Weights of a small transformer language model: learned positions.
Each number is 128 + 24 x the weight over its row's rms, rounded and kept within 0 to 255. Layers, rows and columns count from 0. Numbers have three digits each. The size before them is the row's rms in percent of the matrix's.

# layer 12 MLP down (transposed), 896x224, rms 0.13, rows 129-250, columns 0-55
093:141172134154111145132170086116165122103155141114130146126148173104130141119148125106135136098143115154117116087127107153134124142129147177133121136120114098155130165165
096:111122132103144152119161100130114146145145161127144121125132132072128138157138128185125087125142110133129138099119134132118150108059104130132132083123126096151058148167
115:133137103168132156131093129116134108129193159101149156141119160120178088116129102142155134126118117146156118136149180146108112117119145140140112170110122104128139135137
117:137150098170126131154113148132102128078160132152150116128105153090107096132099156047122136099129137119140133132124160151133120119121132155157143109123143158138156081149
095:141147128092159129133066126134113127126127164140161130140107136137092127109128159128121119111158129141144155113100139087132141105184109092117146132118196116113102132121
098:122134139141128092101132125124100138160134108095128127188156108137136149084139123061128116110108142127175158140178080127107136137088121117114152150135111122152124123094
102:109084145111121118125110175149071130132128124118142096123132080118153134141085106172094123155109150103161112125156115133144128107098089102136134152140085152104153113130
093:146087136105123101135087100124182100088135118155130148112121152126089116110119134121109157139114105166141129115153106105143118126154174111121110123135141124093174124142
108:136113087118122122090187099130130144154132136115165144135155127143117071146116132088154130133087152160177128115117171123124144154097111141139164115143175125143116129109
089:098155139138118157122075129079111119135160119123100132105142116085087115148112133099116139162157109165114125102125171148145137100144136159158127151126137140149114112155
109:107120111114187066175135142113160132111091114110144121153110101116128146089144101171129104135155109107125117130116145143145157114118101120112137077146128097090115139120
096:135154089140139148107109158157074101167135095167115144132151122128150124100120165176171123133140127067128140160183084124114107138164138142135101127121097146137123123109
084:176132122161103125110072109113100096154092140127139106130142138130130092148134125080117121167119135118117104151098111121183103154126128126155150083160124130132184124120
096:109139117140095162131091141155126137140127108170122120146145099113136082146117109093148152087160090128129151135109086107099143146097136118117112113093182092165159086121
087:137112112104105176128144176169152130138135104149119153118108129151138156148168138161126136148092144055097076104108134142174113150090122167136095107141107092096120146173
102:155141144146101132131087142172099109107154153117105144164104104125142136135111142084125152144161120119129123106087125147094117143158130113150129125141167107146228129134
098:161092147108126131113150123095139127159148143146145140106121133119084159133086111181123105116120206129164146149097151174088140135151106156144132146134126098134102128151
103:129143082156127109158124084123122105169136153121144144146143142131103090151135107060148078108095099119160108110145160134106097133084162128102146122083118128161167166127
093:104093144137116136119139144130091134127147149125162104157140140114140103175141152149145148137182104140132106125147180124117153105136157136151090075146167103128148159115
121:154154104143092131143139129117089136153136123119124137120090092146181140146106110122137155138079127159134131115129118127085125126095103144129164111090116117089166114106
105:102112136128151122128147143101097120151083109085130105126111090148106101129149157161137101121128136139117133174116128114136120130126145177153135149121128126123103117145
106:133111111123099143141088132107138136127145101141119098190137107104103119115086146074126143110122049146138133114144137127176091084128155143133120098127123138098108133134
087:147147114136164140110131123119120131113090155151113143138143096074133076114091084157142132087132106121127095125135168108134095132100093118146136148145154115090128146156
104:100113175113157144107134131093124152075113147145114116158141107112116100149125137147106128125121164123132133123164136125112127137152122136111112136127122153134091160155
097:127130125161127124122132128105121121154135121116166169094113133114126139128103157129127070138124129150117085174156105118120136116117126166120126163122133086189119154143
092:106094092134140111127127104108139158108145109132139144157140122154138119105119115131126093107091170145144145128124128119122218086127156114154125136170102093130127122128
100:105125109104164129115112123112093104145123157137132115081134137135091125153126118115178130125156134103119123150157141166146087113158128142093159110153112168149149112110
101:147124093142162120153128136140134105102120110126101175173139100122143139129156179140151118152084142126144125150163106114123140115111058085127194150091102129116184099136
093:144145123171113122154075097130145167079156138125163142148136100109151096126117112053116177172118133127131104099130153111127130144116128136155102105156085157121141159129
093:139187137140106111111101121118118120168154101150128134088147131138121110148086142160141110132119142081119093133130139139131163154157097143148133169108152138133105153143
107:148152103138120153096116133154121123171138122124134135109085103127147134087137140171147099118125129132202115100108087132067166140116129135132120150131077123142114125112
093:103112113147139147135122142083163128155152136182114113124102134104115110074116145150094144140142152180094126111120136086127098146114133108136186091153133132101137144123
093:104164102157164123166171114115084128126173173099110108112083145125170144098126110130105106102129090162147119120124136172104099124151149117152118108139154080149109115145
097:130124138119118134118135185136141088139090168158105144123111138121124146113146118096163120128130144088182116112122114102168145065138109154139136125089160058129113125133
099:136235154117124149076139161133107122164131121164132138091126100136132126124106114213135121096135130123156191093158125113143128113105122093089128147127140099135097122131
117:114182053146135180130128140086149122140118104116071151130141146115170137145115082124114161112126164099117154143126102127128164129091149082117145121142109136120134141105
096:139123135148115096158104142132117123086163109110123161148076094109131118080185118145143141139161138129099133136140064127180149086181111138120140137130121128127135134122
111:122139132140092132135131110150129106097134151122118120122132101115182105134150096152119149161105082165160145127150089088112109105100130122109088090106087108152152156120
098:117070102137155064157143120155129123124113162156101136165139142093142157103148103102117114101135122114129122115086147111098149112133113133106158134128160146158123111120
098:092090138174095102084111101150088137144097129150104133125101111122133161124101165158132134142130120134127110154141066093142152096085118129168128125109154140130106144118
108:180169151128129130155159165117101168142133147149142120086125144133134157165116122129120130135139137142160126127133103136124143150144127162128124140125150112119123143160
096:124143128121129103140100111116151145148118112148132146141118171149109098102091127128156160141147156113111106113193112103154117073136126141134112145092171136154115121129
092:111174104158063149098128117106197105159128137136130140156131093127120101139128108124157159151113151141101120145130142080096124122144127122109099096138112133156131104166
098:142143147111139153135113154145152173128126084099089128114145168092120124105150109120164153137175114148139133163084113132145123105088135158111119104117102110135119124168
094:145176133118147097129102152150130106155127142142135154170063120084107103118132132125095102135064113106113125176133110118150158119089161126164129194109148142121162107125
104:115148115084147144073115120123124129203130095147099098122141087121127129144112124099159096154149179113102094149125102089109170128111177118146144163145103112098137093143
092:170116160136110139135112131107125126139113142135094102171144087138144124104146086113119107112169123171156149104123099116126160130119131141139136118134108166087161084132
088:107171128134159084091173121102104137125143138130131121103142144144119114073107132147133111130128062100158095137150128156129102131154097087151155177144145072167129164117
104:149143143126129147115083114102160097106075086127114093116116153137155130096155160143129142139110114118127111111121120140124121111119147070109112149147130137161118146172
103:145099128146116111114143142135143144158114138167130142127147119091150133108160129126134150136141143118131156083091100151136119106142149123154133146114093187115112143128
092:131112138124182089156125125156135173120129140135139141101130088120121129124160127146151117095139120163164136128172120112136117141090111111110131161117167150113099149133
098:083159148176131140108157144167157078122119113139132120184100120144103133128133156137176130117145140104114079127132098139121124145071136105113116161109097128115135113125
104:156127130132143123141105172198110166112110079113086102076127130103118159119143138152137133133136156177106134144168128111108116117140112163127118181109092093138089125135
091:124154123127134125157136124102152151116138175141157090099110128121113109110170086106121158160097100133142156139119151168139145096122108109131116089142105148141129174112
101:097116093111124111149127170123114078203127143112148107082150140152073080138164158154128129102076088118119112126132117114161148140119157132129176126134140122154127137131
104:114113128173163082119118160139140139147139152107139135145093102110159139142139109166150107167153111143118157167130141163152128167158144134097125120147110130126168121128
098:176102124163129131147147155141195123099151148147113175125135103100091130126164133157151135138114110108147158111107078126134118136118131132137116152126161148133158118146
088:167121171124152151133112147127160099120137146130118120173148104102132116150109134130138138148122097144120074136143119128108101117162114140114130114169138121134116143143
101:137132110126119062127141145122134119130083094151153116134112066113118152169111109101149119111128150142130125142146147117118143087125087159114137109174131130134141089167
110:089104169097142116160138121121144117087120158113119133144118149154132110105114126108131123140143124162149187124136125101142128139163101126127110141130140143163130091156
098:106084095130104108126117166124153147071089121151131162102150117162106154146171104168133153127141110152158143122143134118139117129090132164108132149157116117144120151130
105:139148108134101145117144111102158131125083156107172136143154152076134101131113141092156151153139126161157154111118149114123089144118170167157094148128157126111121120138
090:150133134137134167156119123138142137147150127145130185125134127149150149107143109143094130160087125115171163130116102104133105123097117125154140135109131128108135078124
100:149091161120106132120106152123103159117139185158118152141129108156110135109142118127123118086132156119154125107155091160121126084108135125103111126114141095114127180128
098:135119113132160115167125185085172132144157119136129136113106140099167115131149145135126102132149129137149152116134140181152131178114103134147127141090171148097143165134
120:107141162131144094143100162138130106128147091158126133081146099089111122173086090118155134133153127141087109151100093129142129164149130138137154099133087113183139129116
092:221080130133129123130080145124102157119106102132140128111172116136133113141130153133094156133106104143163131176088122135104121152137129138089141113134133178147122091173
101:089185105126106155153130103088114136157135118128147159111180159116135117058151128136151137106162131142130110115119115105116123112140118178116114110098066127124119118106
097:115060098161156106138107113104122133137111110127069116108132108116098137160120131145152125110120144181158131130111104134146099126104085131136169106102121133120173113150
112:144175157153121081097125128109131106126121126122124123114107135180126096174146085120137116143073136176126134150112128137137065104191135134110167135099138143118141134148
098:144151108133121106141130141136121143118110134129101157158151141122100118083110182107148177146154179108082113167110134107169166055187093090119108120175112115120117109113
109:112078139159120094092151120134126170112146131152155152066142129117097156155138104132117131147145132112099110096133149108098114111115112137133171144182130122073136141128
100:073136130132125111152123160133135114125173131121116114119113110131090143092129144130188105128166125138121163124130145126144116083127108162126161148103121144101104107138
097:146109133128161158072101103078172121118139090101141151157136149139116125132140132141117095121110148086150122140104114166083129144094152132129107111103119121094132106116
117:157108179094102096134060103123113112115149158147118129086118171076130119099096155114091166110162138134144140112132133126104139154114112130105112113124102150147129132184
095:109132139122116113146108103148156148100174092120125165156128155129126121124088140184143114151126123105088140115171178127095100160115131115115134138129150127135094115106
095:129084142160135159128103159111123135171097153149096155100140137105133139171123131148111109130104143139131097129127126120119094149160116178126133124146127126126130083116
084:092194121099158099126142140139127102151138147120154159089170137101136142120149122126120143134118126134129154153143115109152081149166160113155172159122197145170127129113
109:138132108177078131153143137150092136159080117138101121123143118117147125090123125097116131128164127111117119122159180132148123123141192159160121158147084120121194127096
102:101161154089154164109136071151166106125110130199129084179120112118150169099128114139169132116177095126124129114142077128117128119107149132141153150188116095102134143105
100:153104145118133144117185137157132100112092116106145077124132094151181158148131159117102145143186168101114116120152165099149102079140130189150144091150137096111145121123
095:090176076115167150126128145103147084142092142139091125112122144146162130125126110134132154098103144153127127121152145115164126112102121125154110151146133119101135128147
109:177150123087148145119112130109111078163110136117142119092124079130109123147104106134137094129139113141119110162140181128121143135125069151159137111110096145097118158113
103:054115103158127112116098091134121148120124104116144114114150126127108133076110116120150130076146127105127146087140169121127116131113135144123165148136144129126137100086
118:165135153117132160127113145129143096143143109131143117124119169148088179109107174127105129111161145113134139152147093142070151121154147151107131072098134106115064125131
087:168132122151114122156147132114081146129129109108125112122126169129130114113169103100171143110141124111121129194108158129112101163141179155126137098130142133171110128108
091:085133129127178089143088156118142123103146081152121125080150138130124127141155139113127138133109110169116136113163169110156118125091121129121105124110078131130094161128
094:128128145084110099130112101153110122128148071135120170117126150119106146106135152174111119145123079140083120132114172133151143131089117166102136131151133137120145087134
108:126119111152165145146104111114144145110098109112103130113114140134156142141086120120142100099139106099091158092161110118133137116085165110172139135141122168157109147172
103:100119098107067092090137154144098121137118114140100112121156139179121171093121164120105142093153090112135132120169123124088093140130100130099154139125102098174132178115
090:090126164109115093147114159165111124121102122115146137164193095139107136138131151140161123081126100101109157127157114093079081090098109132140130179121146129142109132139
096:133173162151123133122135132059164131115137159115110110168159118150090101126141139112133160151098133129167116110104095116156099090133146112147130148114149111109199142172
115:109099160126127154164188120115130161157154090161095155111114120096113154135147145131114138120144148107118144145115129089133145126155171116124120163121112121144146118141
088:144103107153123115138119140127138123063142081142124119174147136128089143135163144123087139151151177113137111124154143128106103125127128157127148077161131151170130122101
098:136181089159095141090135121137094133128115151127156121143149126128114127130151124120157127171125140152130151142184147079139114142160120101091119161148103098119113099115
106:090121146123129118135125111088101105121124121128129135071148171109125117125150113112114100109130106119143091117148078150120107093158143131098141117170162119117131126136
095:102064132161127129152142153106166140139135126131090134139132141149111146141108095140131115142123098094078134148147108146155125119096128110130164126115159147142124146106
098:129080119091125116106126124133139137089150109136151126164135142102079120159141107110142114125121136111149180106098113160126128117130136145109117075152098105135123132148
109:115119107119104155124134145108161147121147136130152134144134108096122122134139154152145107115143105131178144155132083116168089083115086138137129110115098133143159105134
096:128052161165122100118133143123154126157172144112124125118133131144141090130112135110130142134131119067118110117134108124183154112135140159166140156101147152137142134125
103:126138100116166145117167161092076151146131123124095129148130128150128142137122091144160116127141180133116089153141122128127092143106154093111073148178099131164129122151
090:149110143119101133116131103141144122174154130135124118163119164129118146140123143147138154140140118101075108137162116121155136132130136166137106122114169137143158135110
099:132078107147129124119134155152114148097136139170119132153124164152090132113142113100170071112096128144083139111135138106150121128129132145132132139120151118102120160119
097:115141127163135101141151123115115130168123138131146129164068116153153120198155124124179077118140097094143130098127095174182134155153103096126141156133129109149135122120
100:164158140100123152131137109111175134114141135137115117110151105118119176202172102130174166182111128164102125119125091105133126108151151155180133136105151150131136158119
091:108197121108105122129123143120166110076135119111127122154104136141137142141119094125147139103160140094136146125138132183111107121139079133103104112146125158160120098136
101:137105122121130089122147137123111142164109129127144136074129130103115121111135115111110167131123120077127144113107159163082125157114112112103122145160128131129120114181
085:136122155120087128132118117139125151139143127121094125114119118129154128099135101085125164128128108133143115132145107129128086102137160160153092105115145120167147132137
112:135122142097131106131167113132123108114182111152170124136114112109133120094143096135102122112148106154120134150123119177146114117126116133148152168109138107124094113115
111:130111118149144125105098137114127109130106064182086077153181128137086116131111144076142118129144131136124096109150137124167116141156089096135170126126086157146124144113
091:117171100132125154110138131141140132145165115155137114135131126092149093145148119052118149126140071130158115144093173146130151143142154128109118138155155138144170148158
085:094123176192119137174135132161186148085129155094105132142142139093152129104099109143123120133159112107100136102121090167140133151154136138103101119105145194095178122121
088:097053139123140116169113138124148128105114112134125134139143101126118147140129129142100119163130141086120160096126167124135137100101122161133109124131142164143150119139
094:150150119108158134119118125125053114147110171161135109124139123116122141092100131148135131099112122159164147159167141144119136156135136126136139129060125146113134128105
086:124237127151120156145128121149142163122122127116087120119139173136110143114129139136144121128122116142138162146124145107090129116101142105102138146155116155130113134135
092:154117114121129147109137122127165089163105105173164095085121157126147153146120126168101145117137128108128172132166090123138116139088186126093124125180116107089143121101
103:117140122128106116142099068105135118133146129066117112116125168099096136138124107111117158147147121102119150119141101131112119112149160128120125146133131149101108139135
085:126166128140122125125122158131129153149108133110143124100167078170102100137108133090111164128107097142109129117109141124128106122124130120140132140130098072185142124155
098:124083094142184117112142143109120145154116126098167104101129124138157126129135123132171126109172111081118112150146131130134129138142124135173159140067117091083159104119
104:117140113101124120161137129120151113170131128128147117141137118104135150135096111138118121114106101108129126120187131126157117135132123168146123108163137129156113097104
094:110098139163136125139077139104089137098102117126077114126115098145131118152128156093170142160092117101096198143163169124105123123090092119082136089139134100138152086088
106:088157114128127139126129147112065144109125131115104112134123171157147064130096125094131145134177137212106101104189136128143160158124074131154148094110104139125176122164
# layer 12 MLP up, 896x224, rms 0.114, rows 130-251, columns 0-55
094:111131162083108172149105153098112114088134088144124099122098124167153160110105100101147149098146117122114138142125123123104182135137114159142139136127121125109122113140
113:134114147104101110101171165160110159126078126141126100120143129151078131146108141126138116126150123150136126126108105119138118114136141119125143051119103138153119134102
097:113155151158104121152165117123138095155133107153106125132084124093165158129132138121144102142126114111126126122118115128103056134131133143130143108177141101110123119127
097:166096134143116117123174130143118138129135142168058120186142157135146154131168085115100165105138142123143156127102134147098177132116106108089107150144102129144138124127
095:108105121091139150061141130148135115107150148142106130105120086095162127154123143108115121106143126143122102117094159127140122095112136128107096126130142114127134092153
104:102157132141143162148111130131124133151130146114096092160140122154142169130104113105103124103115143107127102124123167130103157138167111114126185151131139134133116138124
098:151113070184138144124103135099121163137156131141112094142096157134138136143117127118132139108139102131140116120135165112144146106123173117136117117128152121146084124147
102:133096093148172108084124135100111085114147097133177149129095133126145131155129116088131117147121157118155098160107162146108095136086155130119113149157111135179162112134
088:126143133083174114151091139158151153107160122118119113137074108136130128157135158184152159151149117138132096101119152183164127140126114108147132169152111127145136108082
112:147141091145094179157132106106147126114076124130121144155142102091113152147095153088120122131131094140115109126141140171145153107140122140085112133097125147140116128138
091:132146134120098134126131159097109134128183097155131088160166128129122126143125085196127143159161123126105146095148141060168125114131106132133106102086163147109134144138
090:088112151129142114110113131121112123111150155130155131121121118172071124119120137095119124128176108196143152116155108107115122129106137128150155115116131109135141095126
095:133114092154106115108153095110111119123161117161176116127134131153086134171097105094145124160136141161128118158091117115094125105139144150139120162143125133122172130159
119:128059132148134123158138118097121117139089120157142141146088114123137133137130135127101168124107131175141150121112147122147126121119118076110120125092178140127158148117
114:133124132105160126186121112146154144106164095183128135149107127154132095139168107073148123108141140140105160078171114096117118141126111138104153135093144177109165138149
102:128121136135122105118166097130148140120184156142104099166135135129133156161151105107157147121062149104115175114117137182113116121124120082165130127102122133082130134140
101:110068131128151134146094067161109150173105143106070129132096100162129147141111101126129074140139161146135154117128088132128126130114123131126095175107111135090124124161
101:212119112146120157154096080163137115143143092118097118160098106159131114095115124098176152186102182123113119145131091102126136095108146144156140140123120133088141138094
109:117118129140082190110120122146080109133100113110147132153164138135110118150139107091153152118139116115122160117093104145126116146119098115069126137144144157148178126083
102:114128120174091114077160121122126119176119131093204148107152097150160123125185157130135143112149137124122156114148090091123109102174142088086128117109097154075131128110
094:126127173149155134181118107113180117136154105131174137074151074182125183117143155159116130126131105116138103125175148100076124127121154123155132128120128118123140146117
094:135140160138120172137095135110146097090108105107147124160155140144143089129123120138112110133106121103120144140114130123149145180112143125094141156099058137131147136110
096:126131122155130104170110158129129136165103142114150121128138155146126174126141151138139118146102110078095166165116127170134122125138094135128144151136092164110134122135
099:119145141127128087138147131182131166096098109105111157177165136143154149121131117115114138115152157130113114128158158123120100153114082146142127093127135099097152131097
095:161103155145077103129138161175155091099134132168086120121117119160152088136103107144127096108084142188114113118103163108122145101127131103152148095133127098134162144109
109:062090124168184114137149121142108120119126106168144115126124119167149143144157119119147147110141100130184117113120158155129149153129116095160132107115137150117106095140
102:089110155092116125140146170076145121146171148105163138092123110161128089122130113159163134126153151140112115136119148127134128125087139113155121145134126160140092166146
094:151114089208130120081117109079118113128135098162097137123105154113122126098143155110170116135152099137154136098122130107126114134124145132080103099122171160110118129173
097:126121081142113129118125116130129137143109156130120109119118086156143122133153073136104110145113101123139140098143121131120145160151148114142080073135089083083136107104
099:137115122103093138129137106164098094116130082199139167169100142141094096140135124117118146165114153114100135128095122118135124166139101108104100145093151139129137151108
094:144107140079113167118117104145115147093155082149148130141116125151107104169123124161123134102113142142116154151140177131100113099185085169154160125132118114114150154143
088:102126096128140165125123128127170110127158102154116132120110126109151111178162116105128150153128152132116158122157092138088101131123154079149140124129104148146097128154
099:102115151129167133119113125182127077109117075116145135128141125116125099143131111131120102173131104134142123135177089089103118146167145137126104125122122140154065122095
103:134170130107109166167134092106138172122115099126103096151089128117134125165177111087124117102115131075150152170136132142131117112137167133111094154133118120158121168150
098:143185136131164138118138116158154112112117054089116154106113161135150120135147113145106122138126109102132139162091088133124116110118100071146122103154156097132138137072
091:118105109117129152124115124130121144146139136124097159130103159134168148154145145150132122133109164126186180115141168136088113121107179141137110102078143146123137138127
113:136175130157148116127154156170077094120105133156123139132157148083157156108084094088117133112087119163146158153129088153122131155121119144137135100123141135128084131124
099:131117156128082160157145130156168145120102099088134120140090083171132130179126102163133093115110115106153157128132158120115136119155102131156111122122151103119128105135
110:108119147120110123087106166124151070127132111140112094098090083182117120120102130063166178136090096125186156148151127122142129094148131135156101116118121144135116139158
096:109164103119142092094088110128127139154160119148113117143163118121101155132111091114141136153111124164101089109123130128129101086133133144146119115146152142088113116126
119:109103125141165128134138114131118112088138091152143131134133093154144138144120133132185157137186141123104108115140118116131124119110127109124145162118173158114088082155
093:148156123121167118185134153119170136115128105134102123132100105131145121137167089132114137110082117150137156088124163124171142132135182155148163119137126109139108137138
100:083131098095160154089085175121124157092127112174121107129105087165119131167124127081176130103126154101136127156128120106113171113118141110096109196107112169147136137135
096:122109094105101127162126134107174085096139134119128121128162108142158155142106149135152160146153135158147127130132147111121078184201138152161126108114138130165148155142
104:134097103080117114170124149146129169097132134098165145132112119115130100102131102142113140113119136176109138138104135106132153103127095133126115081136133145118129110141
089:135138195119090134094136140171165128150090150123107137111116131123099157143089119137145114105100123137128126134125081129124117140164150136131119139150121165104116117125
100:124128133161162110084148089162067093152144115114119147074071136144159150120141130126158080101143129144135097103133136119137131111151093117126164132113155125136091109084
092:141142125147149161111142140159097115150149101132146110156120143153144125183115155125140147110128140146157136132140109103115075141175064118179087156081147138093104158166
101:153107114109163123113106137137132138106143102130138152104145106133116113162115141112116155150110101163159176153124121118121113090126090166076078114122142135133129089125
094:088110146103088107100124075152144145135148137082123165150105100161175157132163118097135169128098162109129117121107146118090107095131108104119084114120111127142113155152
103:162126154082108114159143129094116096150125101134115122108157148140095166107166123162106121111113137125160121123152092141119140130122131149119090157105173100145076152099
096:138141108127094107117112090139138091177105128157137109154124120134141154144095092134105145143107126126136112127125131131118157144141159080070143124109142082124135089116
098:072137141084105108131110113180120132112145147109130146148060137137091121143105125178133093108104144167124131171164133144080120109160141111122134107155128127088158201119
098:096122142159138152098136110148143111162127188132122088135134131100122181139129148105134111160143156162146138142084145073097115091139153101141204166082118146137107118168
097:133135096139119098114127131129140112119123151166146112106117147154118145130131130119143123081091125099118144121126113122098108170133132095129131132117104146136094116106
099:103171119144069157157075147122137104124101168089111116102138148124085128144099134086125105136088130125162131125193138110160167127167150138096123117116129093118127110161
101:162102103144164097135134125155142102149155117174122168150101078146156135099149114122178132139167095098129117128109112134109131113149119154147138162100122109123107126126
092:121123132122126104108149130105159174139139099155104145103108144143095166094110153157152100099131096159110118105129101138109078136176124112129150124129105130074143117104
110:123128113113182135096151106119125101087099159160158148101128151122147103161126138100124134123113134137140112125085098136166132102157098078162153082098141128114121122146
104:140101157160114157133127143125115085144102131135164142163123121184123163123110082143105112123132126147067111163138113173132110115169094109133116081114149128126115159105
098:135100165122122127120104101140115129110069171132136106147121175105109186090144096158128146120158126137106129123078138134134151144126135118123119150161131128137112120100
097:152104128108126078130136136153140129119119110083130097093125114148129132117105131130144180139154120103129156127073144117132168162116113099145099111114135133154129145137
107:100105135141094119128138084099117131095132112123140158133133106154152145148130095096103140097138133103133144128110095116160132122157148143146078127096134110157090102109
100:138109065139130166122094123100129112070190158140120132130140128101154117186109116163086153137120147149128117121118155139078084080114167160115087134131142156141129107148
126:106139183126140086111120141128116146152128107168132124113139123155097133134109085085140139101149122107075142130109086133144115139137131129131134136131142130165124092109
093:151104121168106101124192168117121107140132140136139139116123146142103125136127104124157147141122112088088150121125098125136135125132121157085143128098109152121111160130
101:126133113074145092146146168159143139111136131160135131133117114091128144090109109172147128126116127107116117122111126150115142128096101110162171112109130096127135098145
094:120139112153122125125121094146134123116122155069126174100142159132139134092114125113152166150116101105163130144120104115127135150138120076104130173106094119132088153124
100:155178147153124121131160130102139143173139095062123113127125135143144122098123122152107089136126145139098149170045131127103145143072121141140143134149153147103156123140
095:141081132167136134139122171095152128125117154125107148113128170090119136137132145130129121120089144094134117120141129120147150112144098125148152111159101139127139122098
115:153100114159120135110115115105093128114119094170135147148109144099094132105140102122147116152102117153126171087125126132085146154115122134103160131131139151135091107160
096:115176138154091141131126168133104145164099094120086161128110131143106124140112143182092127168134139119136120119126110123199155158122094150122118099139095130129139132175
096:170144165118129142148163154170122129152098079124111146160112113090125101124122138100136116137126151169106109142117129143170138147159127135131126086084140169116116124146
111:125137109157124164094173136154116126146136144186077095119116119109143130102112155109133133127145146109087117103136102131090103123069112144142124113105103148126127145129
110:133055117115130131132099114116137126136141124143121103122097094150155154172103158065115132125144153094147129153133133124118170118153124141107119060134134140136109130140
094:124081139142104129132153185162100132120117114127124124126140140117123129156115141095118173178149141131128145107115135121096175071108175124116136147115118107138074112137
095:138177123125102138133103110109117152138147143141107142134152070188147152106106097132137109106155136088144163073128137125153088083099145134127137161120180122090114104074
099:095171162105132099132156128106099120115147135133154144105104131116156121085098107131148113124124111108142139139162158127120113144085136126128124111126095131134145161149
099:124135148123175096123144102138100134165193127146105092116146135159106104093124134138166184136148139137132102127154130073106153167121164115116139128093122167183121166076
100:100092120124125170121114068129124101113159130136135170118123139139108112144119130145132103120133067112148153161105070127119154136162140102139146136094129151106138174147
101:102111157116160134107122128119102147136118136120124118156126112092150107142147112106111125144164097082153165126068150114166120127189154129136179170112136146156088148138
107:149110124138090124159116154077099125126114091152157131114110122148127193144135114090095133139100081161154128069191096118155130129115145136125108167084142124138140154116
100:078134100126109177120138150112158144120164109106158122140165095179145134143134179138129112119097121087107164180146157146118107085132162139102133103156143146156102122100
120:146122146094136095130113104113101130183136140131111155128162151169106147111132110131154109151104150123144082187122106084141159147116156090100120124113151155097107136098
097:174124097092143136123112113107092128144101121065079116148136164145109118114096117149127086094139160122073143175140118100147102173103152085122163134122177135087125157117
094:117113127101120112097074099125131114112065146111102110147133152169146130162122148140109154129131098111146140105135094200099169134103107160148101130155146095147163166143
091:123179156101130090157158131173133123144124081107114134102157130123087087151116102100162162148084123087163128112123067107130151121147129167126134122123094124120091125118
098:131120141086120152103149121131127174135105109099196131154127103158098123146167125117157118122131120135147098139108100159113098149145096111072125181107153166150126137132
101:050155133132121156097130139160149159131128135124158149168156149122114119148103124106114106118096106159122096136159086109116140094125162104113155194123127111120142162061
091:149148096107143105119121181167135066105108138164151112102108071144150122126161126114136120119102162094130140178137114125177118146152122133132098109066112150088145117123
104:102146099138095123094151122152118100129176082115146154146168113124123092136157093123118114160146101103074128127117148164112131133109135137120147165106093128112144181146
106:146115099123140130068166120150119148118120195120119102119102158102115122164144112089146140134139149109102145158142117129112125123117076141132125164105134156169143119146
080:128144115093144117132110116132141126110129153097132124129146135152113115183139153096144161120105113071127116109102162118069101099066142116112126120103150149115151092097
100:099119116109134153114160160115115114141125124140123129148146128112122112145119196144105181130101146155132153156147181129139125161129138126136130141120121146157150097127
103:125121096162111126151131112149127118093138166079137131098112159126081107133163129111113186138130116108120103078123154111115152136122147090112120150107090142170113138140
110:103096132132099122146114123117133090128162164149146117100116093157117131191160132111178138137141117112148135146138078147137099157121163127145121144131154142121083137170
100:150091175146142127112135156163127151136097141105134119150097114162144138096117179118134142123126104149118128148113104115124137154156138098097136149161128180133129128157
111:101160118126135134126156117097142130107189126134117128134122114143127120136157115098162142093133142175131121145107111139127084106133061162107126120153127153175125166147
101:128098164110128150148126137147083146120135117158147136123096085113133170159111121139124131153151124154091125144103128059101105134125146110083094177161125102143094069158
099:119098128106148166155112147122097132140107152158128153183145082129109177122112124111150133093158150101148112164094153131113097149115099098112120159093112102133118081196
092:127130071089125120135148127138133093111102127113126181161176120165126111135112098136114109133204125155112177161122120122162106110152172120101126126118144127120135129143
103:135127124128073116114125152151134134104116141135110107106134138069131147120136130096138114121126101150106156113130074156163177112106138145139170158123123131147132154098
096:121143125147166124109087118115096154118105150174096169153178135150141151143119131148148152091081122130131098145116133134149096136168113155123103115094125069065127087144
089:105153102122121122121126101143107132147080096147160111130157103174173198116125085125160129096123103149137162106122126102079128095136106150144116126077125148127117146135
093:088121093127161117102087103150092118119122128143120133132123125160111113125125133142122079149113122185173153145117127135121123126110129145124132157171154129138096151142
098:102143128129117149093117108081122160117114141136103136157107151110124124143153101110148114096112086113117139141111173112173145120102145132126130139154123127113121121167
091:162142098146100145127101139160136107140155158116138109129138091185135146122131161098121079127114136130091140088132109164127146143138158082096112117144097124083187144103
119:127106148122111118133144142095103141121136098145147148174130091076091147154130137118137121114135125127120182114070112150136132118100144111135167171088134107145149159115
093:146152093105098115105104128158142098125141173143123146119113142181135126153140131127123123125096105118149122174157149183130171141124086134125151132080149089120119121119
096:124141150110125097065142137136145090133142082134116140161138143151126138112130110121092169141128148065158137075108103127124122115112104079134150076117181172141116103118
098:122098115131124136120132092126102143135125099203127116110126130121132146130117125125114161144161148111089130152141134130111121117138161149124142121127184123122085120146
088:153109125119103127094156123100126151184159104137102120149117135108195122136142160110086146110136104129114111123149158109112178146140154139083149095142139120135116144144
094:100151126085113153149142143130110095132129146119130163154142148137121108100110182146104145100145138084125166128138128139136097118115099157147134115156148106161094145123
098:117182149101143144109153162110079135129108145119122159114123122152144155153106072107115110125124102113117159138154136145151172093121127100148118121115102103110073149138
097:130137142179133140158130132159097147119229127161141138191126112128177138113143134105130128127130157130128144177116145159105087091190074112148152120118122147133083109051
104:081079137134135118184133123109200161101105139093164151115164116139112133114142162147133118135107139112090099134093119160146167101106150130124112128154113135116154117145
092:141115147080151156127097148119107118173131131178104078141139147169141166079083104145166083090148143108125149091137093100126154129123093118109100157155142097089119136140
095:117117189108145103141098072166120115109170119095134131156139135149150147124119133149148102137129142129162147153116143074150112098086166131120093102122092129111115142118
094:106125162138107123136119158143118117167132169127110141129198133164106151130130151119122145127130106116103136142149115127100141121108136148111162113147141107190092100141
098:139145130115150109167108132113119110105142091155135147105158117153127142152120118113140117119101144127124136114117144119129146129180116132158143094104158138118159137152
103:163118163135153156090112130143093108120119097119124087149151114134107120165156148137113148122139138133088159162111127083133148154146136107078132156112147162096123121121
114:140126102129147147158087156115151151130142137115130153117074134091171091117093126101137161130118122117143106136115177132129113148135112109129109160090131136113112141115